Each number is 128 + 24 x the weight over its row's rms, rounded and kept within 0 to 255. Layers, rows and columns count from 0. Numbers have three digits each. The size before them is the row's rms in percent of the matrix's.

# up: layer 3 MLP up, 448x160, rms 0.164, rows 75-129, columns 80-159
# down: layer 3 MLP down (transposed), 448x160, rms 0.155, rows 75-128, columns 80-159
# gate: layer 3 MLP gate, 448x160, rms 0.164, rows 76-129, columns 80-159
up75 100:112122149124103101091107111109141122165126117120112084140141122169125131181112147160144120142156161131130107124160106072154135155110094128141111097150123086138138151139204125134164159164114077126112136140117113133156078153138127086132113135
down75 103:066111112142138179118100133121114138115151106112138137117176139082095129107098130172147134150118116128140113124154163110105142093127131110094125133126111128148075090139128155143136114135139140110086150093135125109129118119079137118108111122
gate76 098:150116123121141128101127136097118186109184142152083097091148097132152121133127162122145103157128114121118107140149132152131159114156137142115098133166138115117100095133112154165114121098102117133128194163121095125164132179134114138136131121
up76 097:144111177142136129114150131180149175135141081113113148175156108093163103106165161113119133107113116104126100129108097141190109134170151174135148088138156098109126111155159086099171134110120122126102139107132149136128142169091090110085160137
down76 101:115131129141107127136141144160138107127111165114086176138122112141149113085143128156112113089150127133117179133135130119122117108136117158131076055136100097141122115108136167116150134126126116133129145119126136104021147107120103164155113115
gate77 100:122137115149092090141156121113114129133117162135131134109098153157118161145132154119136169101125110121121139115089133134191111134128116129121118147109140122113132143143111154117123134104126127133123138185139127144100072143122113119126132135
up77 104:145108138146105137097148126106156115106157136109109123090115134106189121126131120111103132090117156106145168086086131107121120130160093085139147118120084156169127128103107104094138167104096136133137091119170137111159165145177131127161146165
down77 103:137180163164113148123125133155144072142134125131133109147138145114144144177156149115138113119143129155128161152088086141068140111168101136129110117128124149117122165125170157096098150139128130158132118107110172088124173129085142087142131132
gate78 100:140152140144127183137149167126151146116126111131127163117138080128111144137129113131136149140133085094109129123142139142070127100103108138115122138145182125100105125129165166096077090095131117094161107094141144145088143120129116146114140108
up78 098:150134107139088139097143118151132162107150099152124197104135142121105172148112103139110119105156091126125090112135112098113133137133149125102130117144143157193106178129116140120118142114137137089100131133158120111112088142078146104126149131
down78 103:126143111169069114147144103165129123134077154153110144080152093126113127148122146125095153128122088129146070142184148074131154161206108164147133093148157120124119136159128117097148156097131134115101115153123108124120108168154185123134138148
gate79 103:120110129105108142164089111155117093123148113131177147131149141134137133102120111112115179111090102151110201152113131139186143092132143156105144154145103135107134166106152101091131103087126148106120129157112118152132092180134088129159153095
up79 105:164162130113120107124189158159141143163145158112137106135118107094134131088099160100120098149134126082161105126122122175153132096159129142140139156099142132112137100166140115152112110140098141076161143120125144124125100083114116117126153138
down79 103:119153087169115120127134138130120135144128128136204122115138101147126120126182119113125136112117135169134134141176153113188099199111111131112136104140133144152130115158103120126133130154136156113092110085124150110122108141085121145133139086
gate80 098:121126126132109130133103174156139112126139117140137112115143109145125141114143129107110164126100124174141140127164149117146136148124148136213164123142127093126129119146125112119091113078074106131130178160125139130146143134129127072155123129
up80 098:133109119151132148124141138143113122126140117146103105130134099125112143145161111132117149092107112120156120162114137122158152125105136149128135093119122142126172096180107105162096076127139156132138149123163152133131130126114105172146156150
down80 097:124146151149128168127149177131112099138115066143096104113106076153142164119168089170125139150106147117105126094106124111130138156131102158134100116148129131132158119141135057145128128166156154141113124091129147088135135121098151128137148145
gate81 103:130116125096136136112125138116131125167141196141112154084104157109089150117140147094092088098168145104110114113143130095130129170138137162105093121135166124102121165120146146129146120119160109129146112099104137135119125110127169110118131117
up81 103:105156131169135128124136145155107141160121151093150118111119132071163132117150156129147098125090171140158146142097141126132077081147091131098124109096126156103133117105115150114136112115127083111070097125132133162098153144094147128151141160
down81 099:136168116141139107142118157132148105099132108131138125156132153051128103124133157079101091144090108120163092138150152161137139105103121168124131136153132106112118110135143201134163120152087138109122158189148129101104115160129124143135147112
gate82 092:104159123177128116127115150131143147114126130153118118112158141175123081121071100130146114145067140112126176134168149122144123141136117151119157216094114100151128111119126151153098132133144140129134107138117153178133110118110136113121087152
up82 102:175131117085094151136138109104164118128121189120112138123081127125127118129123128105124131129140108138126103163097109098172156129065135140164082153116084153126122143112121144138123176172172155126120118071108102130149124142128110160134125121
down82 104:137105157160115130140122169103123134143091120129101168112119155110146149120142163106119115150097113145081109190112110115150162147073142137160120133119136165080133143134127117155121115154178154149112073113110105157163094142071095169150156140
gate83 103:127138158172090158093130136137135122151123122145142156155131132112130137148133099118086145117137119136156122095113062116114144137114135117130131119108176116167121088103126117185131136154153137165155146130120157154176132106117117115109135125
up83 096:092137159126133125136170162163091123123136092103091127153091114166071096114124145103161173072131135123112126129112164151160126134160123120157138130133146158103132135103103126178133151102129121056121142154082076080108145119088087140139137138
down83 098:108124145165079095091107131109173133104157151142160100089127140126146090117136134138113131109103135118190138139136109134158155163114129108094098154057093141168124144114162096103143119155122105128137147103166156160164122166118159139131103124
gate84 091:119107165135117165135120122120115169124112135119121117116087132126147124104108124099067148126146143120114131112156165086138114133164123120158137164111144124099136115143111130112140114158116111097157144150113168145115119152091121187120131103
up84 101:115086123108126112179137112124164089093148130143097149128123126131172164136138146119163131142120168156154113117129079133099117121163149143163164094163154126117167169160096142152142141075140133140102120152118123085167090171148126112157149137
down84 097:087142108095105125127182135155145156143137111137139090137141160122122126128146126122130143081111073058135110143147132125137088142099142146149121110089120143107135101128120158153120161065131152108115157120112151094113154124118107155132127138
gate85 099:121112165113100153121143145128141114140123134147119107116136152104159117167158174174134185119090103092132122093142111153123125119133141105163122127152141145124128132142166144156154113145095145117113115119142117129153119169167106124166086159
up85 097:145114151127115127098108126086146120148114176087148108136160180134086118113148121161124138148181119117123152099156106151113094134137148107103109134155127082143115101165188147137118087140137178139121129107087117155147158139104090134125143147
down85 093:121130113096163126126134100105132135083137085139148105112093166134098101108139136142152101119106128164141162101115105099140117184112127109101187113110149106140112125112087136102105111126151141109120081118132147109112113141163150116185154116
gate86 104:094158118139114157116115114125163104150113120141144102151135125140178138145159164115140135102126068162173131150128129127129102172114100102100168152165108147105152109080095112104139145125163113172118125081097139118138102138097113111112168123
up86 101:111147178069159105145120129158166124116119136111131132128103097137158128100123128112137117132153103137111120130164092181125129100088066139083138117120143089091089128123153153116115146109119130120103099123102130120116168103122136105143149151
down86 102:118124188124116142144117137135124110121143141115148143129129103147137089116152151165094139110166141114149120139149128136141156124109115130123124143162138165096155170092082127139154148131122140081091087151100091136156068145125129088129114060
gate87 093:155142124177154113107107107101122143128119091125133115105098084146150131118132124122161137144135119113114080134139144107139153163109135137122130118156150110138091126137087154126088128137132139191185137142135137094121146142103124132092141132
up87 094:127115163113120074122138116154155096138112131153103155135154098143055130162128159127142132157086101125101131129142120100096080104107111096147127099136148134108118148130078128128130184080101158157113130090151090112163128127162175124103143143
down87 091:126155113145162133120130134128111101133131112157109153139177132139090105103104110136154087134106135119115101141159130132097127102096060118149111118088091117124115079159159151165153143078125152128109139136136119111172149132121140080124082108
gate88 106:110115109098134089121148097124120144135091131119142136158165107107159143122147151143123164115108101106120121120083122130135131163155120119118101147119145164151148129103171113201096125110128117112105105112130123134136080188119149128112125140
up88 105:118138180122106124135168163148121095160135114092162080116176135144054117101111120188140157122138111114137112164135125133155122131153136107115146146146120160092131131082148128114130091150148116126109105140141115168118135150094133117124117106
down88 103:137140113159098102081153089155119145114149117104118155130127074161096148104149100099109149126136183107158114127141150118126124151142151097127144104156122134126183074139092089145147110131135123104111143129136113125151093157136099159170106092
gate89 099:109155140084137109123129131126146142137108168119145153139107120105149134092107122112153128092131130106160129113122113142138119127141099120123106101149098120168115079110092126154100138148077114099134121143094126148085114127113148102102156080
up89 094:121162114112091134156178136129169105130112149138114099113150149139107126177137147137110162140046128147106075141101147135126116117152106132105110110120124120108111138114097128129141131140092131144164117099139154127100154088120129165132150126
down89 098:097135155142155130120127148096148131090084132082147112140090142086128079141153136132138182136104145166111064118155153143126104108127112129134128138159111074063091159136119143131130155127140133167131151112137136112173126106126156110143168136
gate90 089:117097100143083154133125115120117115135111114108152106150153129113132145115122107114115179176157087117103140127134152096195130118168116132099083111128089128127141127141090119114133116135168093097165105150119163098154128185126057144117151163
up90 098:133098146164143119069120153114112132142147180155125107177101136153129182106130138129148129095162143138133143076141131141147133132139141130161122150120087142108142127137138140150137111118155110120080124113122131123183115174139150123154135142
down90 099:128165174119124123123161135142153126148136097147172085194113151095125171093160146118158153143146106105119135151119125142169121169110103137093168129122119111159111136130138112099137133173065101077113134116104130120124135096149171122134153148
gate91 103:129148139102124119128084071134153111126086152143157146107103114110148156112121184143192162110195145111134142140153095106163114135143106134127109133098110192118174127119120133119113148127122122137112129123060118127138101114165120124113105168
up91 096:109120131155156089123155128112107168135112150111160152127122083139158136104130130126151151128195092120139181122151133122157125142132092107155118106116093117129171123124159113108118100121135125143112121086097091102115083133137133150126145121
down91 102:123146135123135123114125079143138099132119131183074094115121106103093092094090116175150158106118087098098119118120093122123097144120137134149128155075114160144129147132127154145161166087185119130092133193160101123140104115108108107129108160
gate92 101:089156142110128142112167125104095116110168133138147111154130111167119128110192142134150120155137122101113117147134085140152120147091132135120170148139110131118111099148143143149109126125136123139160137166151126136154076146097126126118113117
up92 101:160121101139132091120098123130104160103111145156112124148145137087142129153108087105117172156102130180104178127083172132152134112100127126161127139108101106127148133135111129121118133139144127119117103112143165163131117135135109127119111113
down92 101:189158115101151100144135116169179131127118154089147095140130160140121138159137118129120139151123160136165086152103123119147154113087105158133116146156110121137104102130143114127173134087099126145122144119123102149155095154170126135204174138
gate93 102:130124141155123139162103146091113138142146059139150134130109151146139137124075124132097117128110123093142117122124145143136136166122107122093139137106087121106145087148127189136132120131135107138167085167178157157123159090112140114143158112
up93 093:127153159131145110131110147074099109127093142127109167124146109140153153116095123100095116120139138115125086155116116165139144115119149135148140131124088110164167176138137187142108134100136126139150117155130145110108158107112157094099130105
down93 094:120138133110151140149128125101105145133157134139142106177141115158140155136138078130128064139110116122134170140136154168110173144144084099138098108160116130109149155139146129166156148136111115150164185162131152142129127126183159139123136159
gate94 102:164125130139144163151136098100129084131113130152134135108117084131139097107136154105153133116122128142154115137157164125129113134116155165129127109111160131136140115117099103132096138178120161137143112142117058123143101130122126095108120135
up94 100:128157084165149149123120113120128158123116167109159129117072111102073150133100077130131117119113129136144132137098160135147139126121151093108084129126132124160140133147119145126075153127147122159149153078127086141165118126135148129115089165
down94 098:164143129102125155155153107185098128137121094118118149090113112165106115109086110157137105134131139138137147134126108103106131139145145172155134135159121143169159105142136129137095094141138120153139155134152093103124167130173128162093143132
gate95 098:099107098184107117157149163138142121070117133126144126128109124130128117077125127089113106122157072128143144137129126093130116107140148112132145124126148149169113129122148135134102124149146123147110156177100127150129109126183095144129131098
up95 099:115133113088167130136147146110124098119093115146105164106105135096148170130131165196193139109118121145148094163129143106167135161092114108090127113093133118121122119170089152116084109131135127142090129118153111103115124132078128103112109129
down95 098:101139138144140132159124122104147185086127105097139134146160137154126061115117109168128131151147124109160106166161135127161140105142098138114111120139119106129106148127150106119119106103138114141142165127161109173135141159103123126079093093
gate96 102:132113110159092176133140157116117127150153128140128152126150162104156153102094159120140138132099125196101156124126139131144115123129140111104157144113135088146171128119109121128081161126141115119085136104081104071105144170105129118127126120
up96 104:145123117185126132147138201109139115144155112136118123157175121106134159146101112169114097130109135137126144110140161109119128137075166088137116133133157135109124105092119099181135164129124135122179104131102139105133132152095135130117123139
down96 106:134107130121113114134134116137118098127143112124095218144146167135133110105106100130166129090142124136182154117127119122109141143123096116164101109154122105148112133157121160120119108129126183140135157180125088105120136136133134127132160179
gate97 099:141093128135137086151148106156094136148163097120174147166130164112149140160101143173110141097101132138166108147134136115129140155126128106137107110134101139122151079133166117093145099119121103120131141162171133167141085111126114078148141162
up97 094:119142108105097124138084121119166146082148119143159166076136146134131106140106096117081139162110157052115171111119123098069111121114086134106114099136158139130149149092109135174148111125104129117137104152125089130111132074140146099105132118
down97 096:128120147155117162145119117093167123144099090158137113105141142112082111136145146113130111125149125125125137139147147125171133070137147126133137121111117101122107126109066148104114177141149122140140121141095117121076100107128103120131129146
gate98 107:101127096094076150114133136112125144093129150164096148145128125117133160135121089082148130147162134122140133152125140144096143126189139154108164111135137158135187110114126117122111154119122121128104099089046120137116102150137168140099162138
up98 100:111119140116127140178109130145073104121141131118101112155055154107120120168135131131113112124127119096142108107059162158124121136101103126157141143132118108125133116095082129158160108140143152152125117152099148100142132093154077094121123145
down98 102:115133057123114121174133164085139113120140141132123132116139130071118103123113155070162092170167146145132111120148138129106147165134129141153122168161158102144099134150136168128130115128128081115156155136132099126131126142138130101155126099
gate99 098:088194131161082128156129124115142131121110138120137122145126163150098147104099122116144119094152104156136137175126133120089106151113103167152112096077098082108162170147160144120128132140135108105151115134140088140137118120139133097126085087
up99 097:116147110125166103102139128157108153106150110136147100152160139164144134155167089130124129151170161118134141078097157117115163138148125145120121108097069121152129120160130156151125166125160152142124131104134143132123145123131082127117147121
down99 095:088114113107140086121144094141112148086125077128147134153114096108150163135144107122096136137139096109173106121143143162145133100133131128131163127135111127147091116130105124114117131112106113129089152073123113155147129111102147139141158127
gate100 100:107135141157124087155144090136139129111086103123112146147077128135158166116153113163124090153114149146154162131129136134140085162125142121103159116130126092149071131123134116117129131128092109104150112134116118176137091126172160134086172130
up100 099:147127124113133114165104104135095104120104133122114096109165138141110121124085162106140130136124104128146136131091142144142104111134146189119102118114119112088154137169115148118129166144175156119147131151147125154118095137124164127170156068
down100 104:134125135144122126109126139166128119127118179150126168125123123119175103179130115115154111142149096114129146115129113184120134168097130145142148121110121126095134167165116127092127079130114160133133153135103107133114173147151142113126144161
gate101 097:115153071120090128096134134099140103135111121107119176102152119124094136144166127102104112145119130125096158129152119108157123104122142136132146117117158126122153139109086131128126126171093131102155121164130106110094095083199139106105077139
up101 100:120130126132133146158110115089078142140106096085184088150146164123134128095105161129138135143109145148111134080156160128130172180119139162103114138117143142175134150113092084106087118131147130107117104145168103128148145134133099096127155121
down101 099:128146108135137158137105164099091139146106106131160128108126118087132104086092146110118137137128178141134125085114142154116132111127161084131119114124125144120147156120141143095100105136183095104137122113137166116146116155130114128195125164
gate102 099:135148130159148122109098147084130165159137120140152108174155166119127150172133147105127080107112143129157106151110112118083138130115120122100138157097082096111127129077120146122084094102137167174112163112115103115166177133130160128165081094
up102 104:130118129132102121138157123138145176142130172133158140082154128156166127111136119117178162125132157122136114129148115109119121150131095108137127141106156133131141142110137138111071123100114153163102096167128098102121132084139150154116152099
down102 102:137113097122117161161117106142145112114151122128147166121148147095150142150122130172121135113125110109114102060093179159102134162111107156152151145114146105086158133139133142127096112124099125146139104101187111107100117144136078104136118137
gate103 107:130166099154139123155145154148163144132149130150127112111119113156123147147158181116132142145125109104157145122119099178137167127126100139091130135111118094156125152160146109133115135069086094096103101156115136168132145160136130176110121134
up103 099:173150120134102096117177121095148120099146132130152105104131108117116105105164143138126174080138192137094107115091142098145135105138108110102123091131122151136109123099117167119148121161139107131105099168131103144137134159146124136151142099
down103 104:121125124137167080142135135115137129135168079121129118121116107139117139140147129110112154125097159084177136153133157170123114128121140092157102127134136138179116115114125147152155161121105125130095122100123097154131125118136120170112118149
gate104 097:123131131103146096096144120140168102168139119112151124110168169120118118129138101142114154086172133138154129145144143131084134110121118130127121097132133139128138143132139115101117134132175107107114144109126115143107122090131106108123141162
up104 091:087133075108127105100112099114170141106118091117112156136112079116150137096057092122097115144123112134147158112120156096112136099187130100127142128095141171117078172133112140175145172154139138134109155179142104162147133143095134100134115114
down104 093:119146136123153084138110102146129136114093137170122131114119124126148115113105149154092151142106140120126121118135128137162135120161108103142187103139117142119156118124122125115105141142119109144118151107108112129172134143136173164130093161
gate105 099:142123149120153099117168113125089142095135096133164145088149104116113129144108078163156109123102092108080193104108142115133110125155121086168117119146083126139143137121134138131137102135103141174130142122086122123121109143158139103109154164
up105 102:110107123082126138126127166148154098117134146116133128133125115142125114130116117117103150143081138122108132085129116127150094109060132141110128148118138097131128123103097144167137153109167142144162119107110092161143090174162128149133112156
down105 100:138157085164122144137110102123152150108078165124184153127158096099140116138157118094108116128118153130140099140144104146160171140169169132133148158111106129133138129124108130142130121130154109125154132141154137103133177154137147097075107083
gate106 097:123081124173119149167137132150124115161130160121110157134104112123111107098130156144119101083136123175128156110162127122093121187156122116166112145123122136152109135098169158173182090141136157090101123126130162156125118131099098139091149103
up106 101:143153134147152168116117134151137120103093143131108142083123156097164072116133120132145085122123132086121085119103131148099088088106136115136172134109110117086142114091128137105147100124134139119129119112145171120094145115133139100149148133
down106 099:140108120100121122118132126118134082142100106155166141115108082112083089149114116095139101130131125159094101166145084101152134150125141130131199102142112091121141134142132150102133119124132149149116126116113140098082155197116138126120098134
gate107 097:153097127149094115138113155118075106168143130133133091154111184109073149125129119151124137076175108145122135150158109109110179121130159122153140114140135091125147156127102092157101134124112118100159129130107095089145145141149122095133100126
up107 099:182165149090150094131145150159103144141140164070136131134176138135048102133142121097130101083144167164072097128121117124102115168153157129095151129076119117120129141128064128140136137111165128143108102154151089120127112151134107138134113144
down107 105:150137142104138119101136120131142161114119147089162133111127134136101139097083110115129103122140134114061107077087174131056125166148131136122123153156133119058122136137103142128130063130150137140111079129181169158106117114114117128134148124
gate108 100:141130093152089111119143167141137140134133116118110119140166146139132090122192120134094161096138147122143158123132134095116125112168107180096158138117121143137134182124101100089152145132140165163139147131142112131087139146128114145159140090
up108 100:138118094075105110139138090125091117111124133137137147097120184146141099095139120130121152106166158139159118118130181138113096079160097135116134099156136142121112136122125113118123119080146146101127137114177113109118153138127156097137124135
down108 098:141173155137149097053151145110163081127161113147088083137110130143115148130078158144149114128117135142103128097093127147134087114118119140119095107169135127126094133147103118128112149114077111144146154112123135117119120117102125101129126127
gate109 104:063128174165130132106108145115192138130090138087116131156148138112160101138153125134132126120098145122145107158117149118171128116118124136115126115139061148114135093126144126133063120168193119137084163131161131140136155144110112147116098086
up109 104:162105124158134122124101145110090112165110105176167138134147103134140130166170120148148104148108127131136128154147146171142124107112119123148102129117100189121159150118181113143130114109123104162139142126121097122144113165125110073116097168
down109 101:091107110148110120146119159135129136138117113127103104115142130159107100147133104116157097145157137120123151118136158104109133122119122151123122136115104150111132120114141101144111159119154114125129146146086142096094113113155115116183085109
gate110 098:108151105148123076093103113139115178140121138082139118082143126163108119127144131137105138136147166120126131134123123120141151107133109142180085160110104147128161151117127171164084121168125164170087132156066143090128108145116133108141148077
up110 099:150129142124108124105098130143135097115079144130162126111118157131169096139137086142120088136091131107147163074139164117101128157110136146124161095108091132142141110142152082084116139104159159174167125148133150145084098125129109172142150130
down110 103:186136126146115141109135073091119132153105162164091119116120114163130133148169093116172136110126108135129166126194140131087124133127137151165153121178100143081115126118146134147141091144125110108131158159114119166170103097159113132154142097
gate111 093:129108130137151131145157118133161132149113087117080126121125143088111073122158177118124151131135139144124125127111142142154143111135125155139127102145148113109121138153093086143115110147163132110139110214104134175116089136117153154137149094
up111 109:134110086135140144174139089151157170131108122115144139115146097126136091160138111136161075129119110128130135110130156147075111129172089129146144148075141134112121143123119148135093100169131113155097156113117131144078126150134136081168154130
down111 103:150130167131111118093146154119164189077126117149191171148158138136137170080099074144095103129116097181151106105153107174133132132173113120120119135132128146113075114125142156128137121123134150140120187091161110153072116091109154124150096072
gate112 101:143138129117110112112089155108136144131105099149127161098118157122147123127171134084134091129139120116128130117091120108127168097117134195166131136163135099138121145135125126157084122134149114163100134104154121145108078170161119140129108095
up112 101:156128171129116132157135143123109096113114168092177133103135114097136118136108100104111105141120154183101095065160159087165173124126135133138150104094120088145148104104135103127167143182127127119129115120097075186182101101136131128141103109
down112 103:172148117096097115111122172131113171124148152148148136124142121130161153160171103147106110149136094130133101107145102133125141091079126105154145107124122103162155137110143099142118117166134146129134071124128076128122110117154105099120104116
gate113 100:159148131108132145166129138156102109118138142149105141165095159103149095119122094144113151150147186131162134097109100101082144086133129096171121137092075104102105120094133158137128126144136156159120122135135165144137100122136121104148130142
up113 106:130134137121109153124095130094119134078106116106106151110175122178135136150117110120140128184117071101135129066105122128149104129155097149131117084132146115129125143160106101118106161123146109112131131094071114097113160153124122151116108127
down113 104:133113115096137127102101140143151125111130148122151152155163174107163116141104115142122120185144124142140105129120087159154168154100098128144121116156117135127128131151099082150158090130100136157127100116109138124129114112175108175161081119
gate114 101:116150131114096140175175124110103176152101150129138154105132129155147186146117140105128110141096117135123123110134145130078125117120105135139100147105126126152137150102143132131157090132167155091120139126105107115187191189150130108117112122
up114 099:123122178135134123121135171136149106152114137121174101122106147128111118158096123120139144111130128142113162168186219123121146138102130160156150150135102123074166156151101136141136117145137126105126147142127148125107135104126119145174149151
down114 101:139110086150112145161155128130132112124097109163141155134142133120126114086107132126121159133132135141130149109145180184126103085108124135125126122138126138090125139095111128156127144063154153137133114164154111139144162168151114135143161145
gate115 097:125084092121077166106131171115173108126131104138141145164122098128125156183111137131119121132128127145155083133153143149146125144100118130123124136150128126191123164131186115134115167143116148174091144164133076115096088151127056105100168124
up115 099:107103129145155135134146156144143110157113070138151117159148140099128109118140138115145131139172164148175091115153119121088176140107158167145175103119139132146138167114156113154094127120122134132185163132072103096110142123148108144149129105
down115 096:125126124128148156131102142094127084149135172145164085080130123134121103137083114134134147114161108087148092128100131161131115135164136167161140131091121140100114114131143125119124146119132129143144141131145133115124109157142182110066121137
gate116 101:148120116168113075097099131131128123144126141127109173100154148128127117174134125138149144125136115131082194124122137131146133115120123127118160110186083119143122125126119163159088093140095131061127151143153113108181167130143131109083096142
up116 103:125152086095159090094125129137081142156136112163128111148132101143161138126148123164153135123181069156129122143143118169135115151111143118200126142141144128130136146156136134111144131161119099098092176123137110118084152126122119090143116131
down116 105:089144137134140137119162110155104158192112111128144112137121142160172139152169167114137134131152087181140084117149093122136103111134107114131115120166137128111154078168138110124140109140135068084082118121119130102074118122152120118143172161
gate117 103:107103145144151141158126158135143152154153117147146111102108141120164147092161094142094110078117179162155090114164111139112167144104136134145118141149110107118135112118167155094127106113134104158175143122121080131149162124155110115149150093
up117 097:100139129139153140119178113127132128086140091150153142135095113083167110118109156146139150136150140126113119097144154120109115146125103144128125153156163165181110115108126108123149127081126073110133109135087130131142135118088090117138117144
down117 098:160141144138126160109142129116139109149065116102111092097132141110157145144152173119177102136108106140135116129113147105154100112084131108165110149131102183167146104120119110151153087130166140097114097128119144093148119175139175145084156148
gate118 106:121141156169157143161135137128141126144113127101101161097088119109126110135129130111179133119068099106097103099117133105164140111122126172157143150129123137135106138127133153074148128116092119156102072133114095143125081136101164126171123141
up118 104:116123122117115153112110130161136104093141124160156134094127139102164127129107132104113076103133139094150081100095154141071121136113144096097177122121149154157110109063131174118117091156109110108141165132134157145123154103096073095163134113
down118 106:100125124124169149102114152060115106095102145157160140114165157133129147170125136071112150094142143154120109140154119103093110161114140097135133128120149116119106127098113174103116125121161140121132136119122156183150098124111148099139119164
gate119 104:123141151123150095135177123106145137152163118133126124124109137146162150114150096123175099149121167157110126141162128080129090183132123162135098131155117091154072133122139093119145151131121165116105148089137101138141142138132150125113120127
up119 101:105070143133117146124112117138164162116095129100129125106126189141137089150177126116120080141167113120142140100145123101185163131144143162150158137101151155159148106107125131161115110154097104102130110146153121099117130160113168132103112131
down119 103:123120147101151096094114156124114143093103158122125135116107144119125120124135114127160065090095121143145109117114075108112114109122153107160127121095111138124111093128153169112119087113139115137132112118105127081128118147139135131145136145
gate120 099:148133130139165126099117072139152142115116131122133130084108152135120122137135143181135129123168090131148162163158126109106103137149087140154137162131159140122128123099105124109102161114074114120103112156122117161091124164146109125169090130
up120 089:101090103126178114157136138154122129142135166112126137122130129157153116094148132156163087134131135102133081129141130123117099150110143128125153156160140110137117113133160114108156129135121081084118095199171146181175104152086080137157088168
down120 095:140105118106145099121123136135143171118135121134114160129088130156149115130099114126122110090128216127152112117098166100188083154128089101175114106148124143103111116141183129122131124106142081165091133142131157116123109152104097130118122140
gate121 101:116145149116107143127156158094104121120128144124158148162139109116111110134109142094150123129120133146160170102124119156161139079143104187135157161143123133131086123103119151093135122092120136149093121115144132187139146097119121152108166100
up121 100:150127118135081121133121110134144133109139144148130078098146123152110123146143156133158095103128116107087123128104139127155104153155134158180123102126098139142118073119180165092126131122167114152097140148135137119126095132134172121183132078
down121 102:154119100184136160119116103091140125166164134124113114112119102120135121154126145143150112155173128163132124114109171101155104126149105167149140105123139128075147112126114132139112143117156147142082123117140161118146074184140123167116090147
gate122 102:170157109104141123147139098191092114161149125124105150125126105135122148153124088116117149133166102101124116145089102081135166102118105166158131081164154165133109140130128151137134111116159134141114113132149100082135157125174126114129133112
up122 100:135106162110152116147172160150174101121104120098107128099118130122143088109123144145151105085122155170140149153181172140170109113134105111131114170110116109130138090145136122111148141153160115108124127127118096137111158134100139156139081123
down122 100:121079113120128145105130092148085151116183088111116134088121129149109132132135117117137103131113135088100148133145140149094168119114130118163123131112135139098150149153109134130109170089079107162145090106084141162098172105108154124102091135
gate123 101:124133115149136152120153150120099123141142110114114121119133138114126131113152118088131118154160146095129138129090093166150169107125159141140079098108114099123113133146184149105123151146092144165092153153160137139130149151134111091135151105
up123 106:098116125116145123131111082119153140138141128152119163149130143187146137127111159115098172148105132134140123122131121117142101127078083130118142087150128114193062168101119118156078147070125122121107116115154130090093115141141128125145113103
down123 098:156142053114132116125167161097128158157103140166123130142134109085157174077143134124138126154155151101127079128110104084162101129100168133095153112122147100134126148144118138112109117144143151108115123134152134142136112164087077110162127113
gate124 094:138118111138122103159132161132199124117111084150134142087128101126136087103114131144128100100135133129116106134117138145149147139139100103074166167139134121119128084138170108126129159156148156115111142182099115158144091140137116102113124116
up124 097:115104121104104168176116108095061119093149116100142140127092147130114151138114126178131109076132155145089161158110109087084118118103184120150113150131089117122114142114146124121138122111119142140136112120099146125124147090131123123142149135
down124 098:122113123097124191162183145102142091125168139089136137107137119145147139096154164106111132134177161123126142153134099129151101106167119141146158133119111123108125135149102139093108127074131119116145134074128121109140163119133119152142144154
gate125 093:118136131134147176099128125157115150091119109083144116110109133166133084149125118132153148173138111121153116142122116138107127129135150161168143143133130095178127100113163127121081161116116129120146113111141111140106159100146091140180094120
up125 093:125105135139114144145102094106103123164093104102154115146153076114110122132122120126102129117163097141162156112142123127149118129123129122129116067123144132107128151152075142094132155097146045106143099171135143090134086110113155130113117116
down125 100:105080134137142145148095113136130178119109126140101155109160142114122144115169182157092145139146115144124171103136140111149129114154115120154126096158134152144089116080098134111143155158118149073196115122110192129119116127085125115128145113
gate126 103:120106134127137173142137089144130113113159168118134152131105194163169135101117123086119168123129119123156105133117159142093148111128135151164156124119135107122132083114113122182152109115130106145132098132122075133170154106147156162117112119
up126 091:127073078098138126116087130169109152114113115098133114137107075134125090121154103170128125110117116165147112125121135101074119149110113172150133134132139095112119130129150098135129158119153101151137147172140127132103087138064094134108102166
down126 096:129145163160168142133137116152106130117129150080131108113098140142102156129119127149087156112142101095102117144140143140146125143084134158120107120133147151103135113116119120116192129127123110111105108106145099095142052124138174098063100098
gate127 102:104078116115143127140105119145162139131110173113119163145127156130137165163135111154161130131127102161129127093143105094122101097107134140086193137121144126102095142127156104149132118147151125080168153118157127146128162104103115117114133132
up127 096:106172123131155078124114120118147122123157126177106159121155143115137116151133135127093110103112137143155082131107107160160094119169144117145118092117121160102130174087153119128124123121119093119123096120112114120120156111128092120096150118
down127 094:151178146124169103104121112155138111121131122154119130146120165101129176131103119101098073155120143118122104150088098125084161111134099118195144133104104119134132121110117120153107139138113106139146109157136136129133136119124131131180132129
gate128 100:121165127089111151112178143118107099147152104178108118112139152094126133139120144125168122109134148154108116163121101143149143133135108120131183141106111182108126117151117154131127159161150104116114120123148078143142127115129097139096099126
up128 101:127155110128125120207117166091109145160196144120108112145106137127153135150070130127119126147163088154121102142118137196173101105119143115147147147119139119111128144116131136111095134154119121169122119131089087100147169125140102138112129108
down128 103:114133093120134128139160132103114144122128119131182123150115139140112144166141069113129187116141128136113117143099141107180163145108120141098119148103143112124122158081117112133151101103072101149098121118122128105132146102122084127128125123
gate129 103:159104123075140112160137127147156126161116042147130127139128099088154090163147151113104146141133116146156117152115130123115136046129114157142175152100113104094123145114085118147171095115149099136148142146085134099130142156135138134097090133
up129 096:148094125165121130165139134125104135125133166127103153112146148146116135134149133106154120157114138128095156103120137125156115152145091146145116099104131129141161156179093115114115118134113142083159086099181115169104127112117125152121146156